config = dict(
    head_dim=32,
    d_mlp=256,
    vocab_size=5313,
    norm_place='pre',
    norm_eps=1e-05,
    rope_base=4560.0,
    bias='all',
    tie_embeddings=False,
    parallel_block=True,
    init_std_qkv=0.0431,
    init_std_up=0.0431,
    weight_decay=0.066,
    schedule='wsd',
    train_tokens=133800000,
    steps=8167,
)
Each number is 128 + 32 x the weight over its row's rms, rounded and kept within 0 to 255. Layers, rows and columns count from 0. Numbers have three digits each. The size before them is the row's rms in percent of the matrix's.

# up: layer 4 MLP up, 256x96, rms 0.112, rows 53-84, columns 0-95
# down: layer 4 MLP down (transposed), 256x96, rms 0.0849, rows 53-84, columns 0-95
up53 135:115062122092141148154109113117178177107121086142111137087107124097134125161111119161113139141180079121181145109157132095054090134115107142111101174128153112136121186088120086148154141131152219108139123150178182138071160171109124143172075109105196173172097159127086122119117166126117064109
down53 133:155112134141133170156134167147099077095015135149156122122165179120139107133080110086122123115101194105171097160131126161116154159160104109152091127113159110081097134137147155173072132202158119165112126160138057067130110092145105133165135114089113122097140136048135137159152116109162181125
up54 006:143167161175164162113205160160123150125097130136128166183193143150149154085144151178127155126160138143164165172132171162120163123134120146176183190146137083143164176164135169133137156159129141147201163115165173169125180118167179153144143176113147191145169131175154142141147121123147134153
down54 004:076133117119122040164119164120133117128196146128130160055109165159098149153119130086110133138134128131104051118171138075186083113079141130142181107108173126137054112087132182162192158149143198122096112114122147122138139179135099115149138118127169093107170116124098153145162114129149180099
up55 110:086059101125136105144164159156140109138150195142155089106101134058129132147137092123085186145174117176138189151102093119131061116093089090128166120113084151155133097128150180106152114023137134140146129141122137118162150076128092116077166142108103131170123126101132150165177167148127182162
down55 102:180145100100164118163121126074121114103183106135140163149086113164122169139112122072114111160118149127155154131106110104097121150086146124068139081132145169093113120179126143123108204240153140148088148057152167100157179148105116082131086060129187128126141148101122107130104132127070143119
up56 119:101065144120096143131101143127107139076163067083154144124226123137092108170098146092139094124161108136108129107150158082120118178129088084176083116142126137121130145111123116080169154173180195103131129101163154202145130126201140131116100062145084099139088128175127151123147134134155074120
down56 127:106146119115150105176148116164103088147107153114129133164069132145141132110129115132108155115111109171135107187155089103147121098120149157142116199066095168132114165123130102196103147149087119100079086112114078132164107164076045144131102160103172109170157034145102153101179153169124161173
up57 116:136106143202160130134110102134190170124152127138130144150166086103080148135092139139129114134117186115140093080094146072198108096096211169133142128167120138178121129104062147121212099104128170144161070153126102131140118136092095117146119077071163138100119131140186146096096143111101096098
down57 104:133120159097139113187101148156088131123156194151122134116175125137146102108172125107147147202164150082104148121134120145073074124137060109121115112119147182117040164146158150079059124122076101076106105111108164146195178120146127133135096170135070118158106113104097134135154146080138157172
up58 005:145155167129159148134116158105141153178158130118130170161155139161159149160164160111170128164150156144156200161163166152111149193118162136119172157160173186150141163126162161136141170158126166183147154156210139141183134135159117179176142155141194134145105134159175158103180119095128135191
down58 003:114117105128089118147090170122109132121080143146105138138162159113080115139071152163153098115174138216103102060179145090128135125179127109157098158061101102163166118160144086104185150133124120096175101181120094194088098107135184097129124075175129157111171140089101119135126172132140161086
up59 012:107203159119132145096122102145154120185106158084154163183087138099139143168150179135145123153119112145114130057176098133143204228121148143117118165179100187147181155156188141131128120126135107110164138170152079135098186144165139117130170156148089173165140135141154133091141105124099132150
down59 007:155097137129185119105181130105103146105167126130106164140130176152139137108117111167144155116086162154084153220089174131135079066154129117135113107118121112123064113104097116169134139153126179132109197105109162161193129145085162121119119122159186079061184106106134161149160123112206126128
up60 123:133109062162064141134201119111164122140157126099157082104162115099177118176107152120121129086102121062172115130144134116191104145061121106120125115110081117107100174149156134139153120145178128163101130168125147095175061172147134192074114099131106158087133155038111119124127117120170154133
down60 120:095144131124120149065127096131154119107095157171115095137103125166159077126175085131116099110166122167158123137105166135142155161161146099127139239125138116086069118154101144166130121087130138179167140084175103093140122132157173125160098164061104178052173125092181131091109107097115115092
up61 107:133057113184147093121134148130187153139107152167179094143166136130121152094123116121127118069160194165107112145061132108147123122118167171127091096172153105127122101140108127188137139090141109151135121168107030176165080140065039102130135178119135149087132162160141141112116126131142164156
down61 109:129150166106115194108166092138123077125255141104127094104091151097152157176116143164162140132170128073081132138132131124092150130191131083106114095140113117103117143125122146082100132117140182144114133151121162079109161048149128162162148093150099135122116066138145096136152145104153161079
up62 007:130121119095098066089081110064084122108070096101077119110074111109096098090119113097142053111062139096099141139080124150078103117095123101092144073107125091087125121096095069095098138125086110113115101077112102121127103107125096093124068119107119066098118102088113102106087077121092105120
down62 003:111131110137068112146090187178125133108110137146136177136161096123079144165120156148143179095183121206121097084183124071118142146166135143140123190108107123148104121151157172135170130115166146170135134172129075195139162172092109116097141079154150161104086117118115120142164199111130163196
up63 148:029098151161108187149095180039115139177114154154190100115137129116194112179129111124108150131133144118132185136098069132135073112165118124136118129118143107141111138165163162140094097109112105145131113186141111104107096107153082148105105171123138089155114158051146135127108204160113153119
down63 154:136149137140169142116123156117123130127000164127162131150093133069118090160120132152120111095126117188111157131126102134164109146140163170196174151114058160143070147094123092133136114141143150157084078108067125096150117159125140128126124146155121119122118133187122123113158152101127098178
up64 007:154134129111100122105093101088085143076072114093076124110087128140129130073140087124136071113049108090100144117094130149096121102089126108087197096112132088084111111112110066077089125138123107115094106091085114124130118110095094098102088093101104059115126104114119112117049054109081108129
down64 003:080099177096109105122066138188106109115102136113141133121123103111166139212145123209138132132167142171120116065105092135136124159161176093128128155116069086137173122193173149123113160051111115121167077130149065128118139086134093155125130128139166113077114120125154106104179180137104131171
up65 115:140160146154129207133130144161116128161109083095120149154136104152137067084170101076168160122160130150138147149134089120178121081155095078089072155139117147128099123117177101118176138116183083096146109153177108162110161095111077134110113086114194111114051149126139165138066188123136101086
down65 118:130132116147181100103156171149143169150083052120127095147114122060143102076175102088087124094143118109158104093115137166147192122169104104109116146116148146157149170142199123128150126086102153167171189098101109116120078094211118109144131137123138108147122160123049097183119124135069144118
up66 005:127138113124134113063102114118097102119047140112119118107062129095091177071133122098129104095078114148107078071100129151140161086107108101091155156087135056083114085104124108106125123118125110058114089057104153113090153094120090144067121153164080069108149079121137121114103104147103086117
down66 003:143073135150114127106093146133117116072135149123111107114074052177117100165123176151140138159130116057079129188113130126117111108123116126071103029175126109127158177113110153121088121119091155139113131068123121101125105145048104113141108090050129101071107070151130093114108095123129140150
up67 119:127074094172137122193140113088127145066091110161129130098099107156152151163094143225151155111172120138162133118124077151159147142193173092091131154133133145178059162112112137143174100134030113144117145165143119083108109131102136095080125134141204107119113140119123158144154164107164121131
down67 160:124160194102130141121105122167144141146254137137070116127106155164081109082119156075100119102118121080111145155164182118145118093140118117108124073116083102085206104170131148160132138155182110095155124119102170148127158119132104169127133127139085185124159107130119058118156093155103088117
up68 007:132184155132188177108151146179156123203127170148164181183152161154139174146175144118138120150157118183129131118182140153142168138158139139156166199159158112140145132194187136156176168165154137121159133123133158104122153142132170147108184175160115172170177125165156146164141142157138119170
down68 004:153106161145113161173110137067118123100191145123118078103084122165155138101127152159168159137088106039151151182094120113127139082045132142104161091099150223104151163118071167146092133169107182119125167116139168133133090132110106117148091129082133093112133091168150142133146093138130149091
up69 083:094148143148167110167114115141073119172145134161116123112102100070230150180142131115155109128126126135132110089115109128073089117130098088135103140132091092143097097160174182191102168163133130103099082116073113132114072088121178201171123148195089120144110126159156170133174148091138122113
down69 075:217163123118126112177151188161135135085105108157075090115087104150111207046079162167124167088108064076095070126122163092166149141093128148108123179140092140116146095136136135111110121141117159119112207150111118176111115190099127130117103119091147153148146132120134139158105100155116151137
up70 123:156095137160128121123139065157148104145118089104082120117169129110182101187071126129133165124183126209097081127104116132080166105108101122131141144113153181211129072113139117197117172122126157126067135176161143141100092076125102135130130108098152164158081119163168080106160136139135088088
down70 108:177107049148132023159146159171152109094180131152155148120152148104122062116079133151137140093127113111151124109086108118129127173140112123151139090133127231093141120155157155115086142181140105118144165101159110148171121106071099098093082163126109090112166136113106128181093107174147150114
up71 005:192188127191094073130101116089127177140102132106089117150116127123163100127123153154172089150063149093114162154116171165096126173095161128108181099137176158125170158100114093073098136152139139132142138124201095227134165138120091152179097118111131123145126147107175143162117104155103173145
down71 003:076123101128157116116130145210158117095139161188155166119198134133117173150140158179146157103185182220125134118176108129119139144181163133149121173097096085134099140161164142168177145102157104143156125168120113167181173138116119128113152123134180154105140133115098109119146189096171112184
up72 122:142141103179079097062101155190110116097164178089163061131147125105159095164162073150150108138087198154153136120107074105129107120139133145174122157099088097190108129099157173093124146084123152111107085124107143134157153072176156101068125128203092139075114130114132154126150120137145101134
down72 116:137157139137146144069132118125070093139202126098113132150115177168183198101059117139176119135116085157110148121158119116128175106044177163092135180176123101146162141102166114113119135098118152106171140110066130112086145125061174136118147068097165149106128092116119140124078163121118149158
up73 119:141088173120086175091154156066078118143140145136083090132140117152175116161107173179143129162142129115128102076132114109115047122159150051091115127144063166149133133161117129089156128170114190148137132123155213115093138049175128139129109110159091119166080123132143151130124176154141129095
down73 116:119131197144127100119083120151112177130060150147156164091124050131086152144149130142143109103173168156092056191141063142144078073144126166161106095170147147122101129102129167209123096084093130118136148165125083187108152107104115135162182083104130113140124147143116099101085143128123114148
up74 125:090110160137137154133167154132126081145125125157106115115137125098116185101167090136120235150140140133104208132109124110127133108134161113107091168145096130149095153154113150117079032084106133124164094153105107179054136099157077114160149106095158136136157138148096075127108209077132131112
down74 118:127123127132174076128158136104144080121132110133180158187098126075132185108134123111152070087123114148138134128139137073207161126129139142173148158067154177139104144055131064122128102171159132136126153190147098111094128184124124099087130092152134113078095104148112187115158075057140145133
up75 005:125121099153104061072121129108110105098048146105126069152091126124120109050088080141125080113067122113092146107097130140126096093085114117100141082096128072092137076101057084102125137143116118068119087059135122141131110107088074143163102115170096132109130144106125070110103120130109095100
down75 003:127138162148141131118112136188187150117166087182089176094118123148141164145163173135122168109116063098163137156129102134113135140168164098091109146153104149116094176080203093133156103162175138210130126173140128108155180150137138114135134142093178132056145099098110174113132095109160125207
up76 007:173153149186164121134151164131120158133120153145123151170138173181158157112164144157152143149092165131141183185125165198125132147134158127124224164170167138115155178150114129119142175183161159160147146106154177176136174149145180161152122161168132154169170133157174154153107100157116145185
down76 004:058106141095082082118078118165111095104113120114110110086114081091102129139091148107106125060138118153109039057117078086124128116133120092107106100091117080112124088141145153092131132083127105116128049125117075086105121123072079129101102083092150091066107114141121117105133130079097087119
up77 128:120123126110148116132121163093169118164130053137176104079123096115165094160134111130090130077153108066111152144163099125153163151214073119161128147161077119062129158097128153116107128083082085166146133124135054094087129143105122174157169183096142100138093141117104181113152152168170168147
down77 119:102140144108143110120140179157181165099090211150097153106103131180105077146158063174117124031136109101078109105149138128157118085113109133096158158156130154138128173130173152113100121141143060135117146098154131176170121110121141100130134178116136122092081138195167118119085126097095057148
up78 149:120134097127110162137129095091103160150131124114194065141095137099181156093119136138069149161163149179159207168109088150154155093142121111137123130088114150109084147133194152138114134089081096154191057147124070119089086127142134179154136156112109108141114133061108150106110193174151145108
down78 162:110124157103144111105107133097132141130000169167111177151100135109167073133117197151110073087140170134173137167100123136134099142123082171116118104100114138145108141110187127071121096159098114104115104108123165124157154140096082170141128177143155157132121059180142130118146136085138164170
up79 141:158116126156176116073146113175054119151140116167158086092087079109153033141113180111096132172143081115129171135098115076174182097109174132150121161085084139173080149133112206121113140078113174158146134104076127110144176120151119149123134091159106142102136159132126112158126138106171142114
down79 119:149063138137144161122096100154148129193156081191132075122182121106136131153092125119153106099177108102137165174137149100157133129105080155147145177123141093141039104101162150110142123097166130093082156125104113148169145070154098154151090136150139127118105128115154029180074153117076124106
up80 005:177157141197153128118130172137138172152144163174134134184161150192194150133152121185162114161112168146130180166128180155140148152129148138142198142160187151123144140153149125141139167162168162159138131112170169175150156159109134166136158141139128166170182140163157166190115153190149141159
down80 003:137156157157175138162103127154159116119195142142139128087129115113194168153165139191143188152139145101177131101114066172093152145170175148118144248124114138137196144121138172133141160126134087123175110180146103125155125128136130155181145157141176109088091135133101102147163147147139100175
up81 124:057104152175162104144110141192153161145136118132106132078111138118201142120208146179129149145095087152158125205170099120068126103088091146073116102129164133172098148126123105149083119094173103145123137138128151140081093071126115138121149140081101117128098137160061107094175168123138176135
down81 109:100128087126167110166112157123155149076195135117161128149154113104154157076146144188155067137114164174169099093185188090150112144125103082079110111085095119132135134138123157074080215136158140106127149141134089107152155073112152153133137134065064079130115141168091136109102135163099123103
up82 122:157081163122157125061135143088169140130158104137159094056172066129149074111141130156096125135130098070115098153161148127091171115153107106161146084070094132183125124122153179148092127112132114143099176112163175174168118103120110171061170107079116124160149161107111138067169092157150093117
down82 112:118166114152094125119142135157126105152176155169151143160135091133174101094168091117160164077129121050119153168151095115149131186137069123121145111152098107106183187150156098127143158173140116143089153087143077133107155119169089110079184113077083078130167096114122198070100118084093119111
up83 006:158180137160178124083190127172150100155073166120166153194190166160139145082111099117116122131115108175137165104182159140144125108132125125149162184122166056135148127156140129120183168166151124106173114083167165139155166103100134143163164159164124195153151141155157098134194151113135114161
down83 004:087125151128115124158114136140159132133178103144089115071062172134148166106126165129130102144098049070130121157126109093103124113097152081105133049129150208131113197073164135144167111182117165153111138154122133122143133176171118079146142138110138100068132094105082161094111087096179154098
up84 109:203137090099122143138164181130128125148131055183101127108092134187121131106121149182151103104163113134202063088216139133177140086149093117160088112112143107113154111145160101121069115131157092158093181126083135148122084148109139093148094126115173107086078135108147160160091136091126142128
down84 111:063094168138114134101148114097115116119204209096148108123129129042139100146163087094130128197117127146136198175046164072108080140112157159132145143145119152175074121109111165129134089116105139119114102129129132106124133098165142144151072134147098174151125139177106122090140144180101165153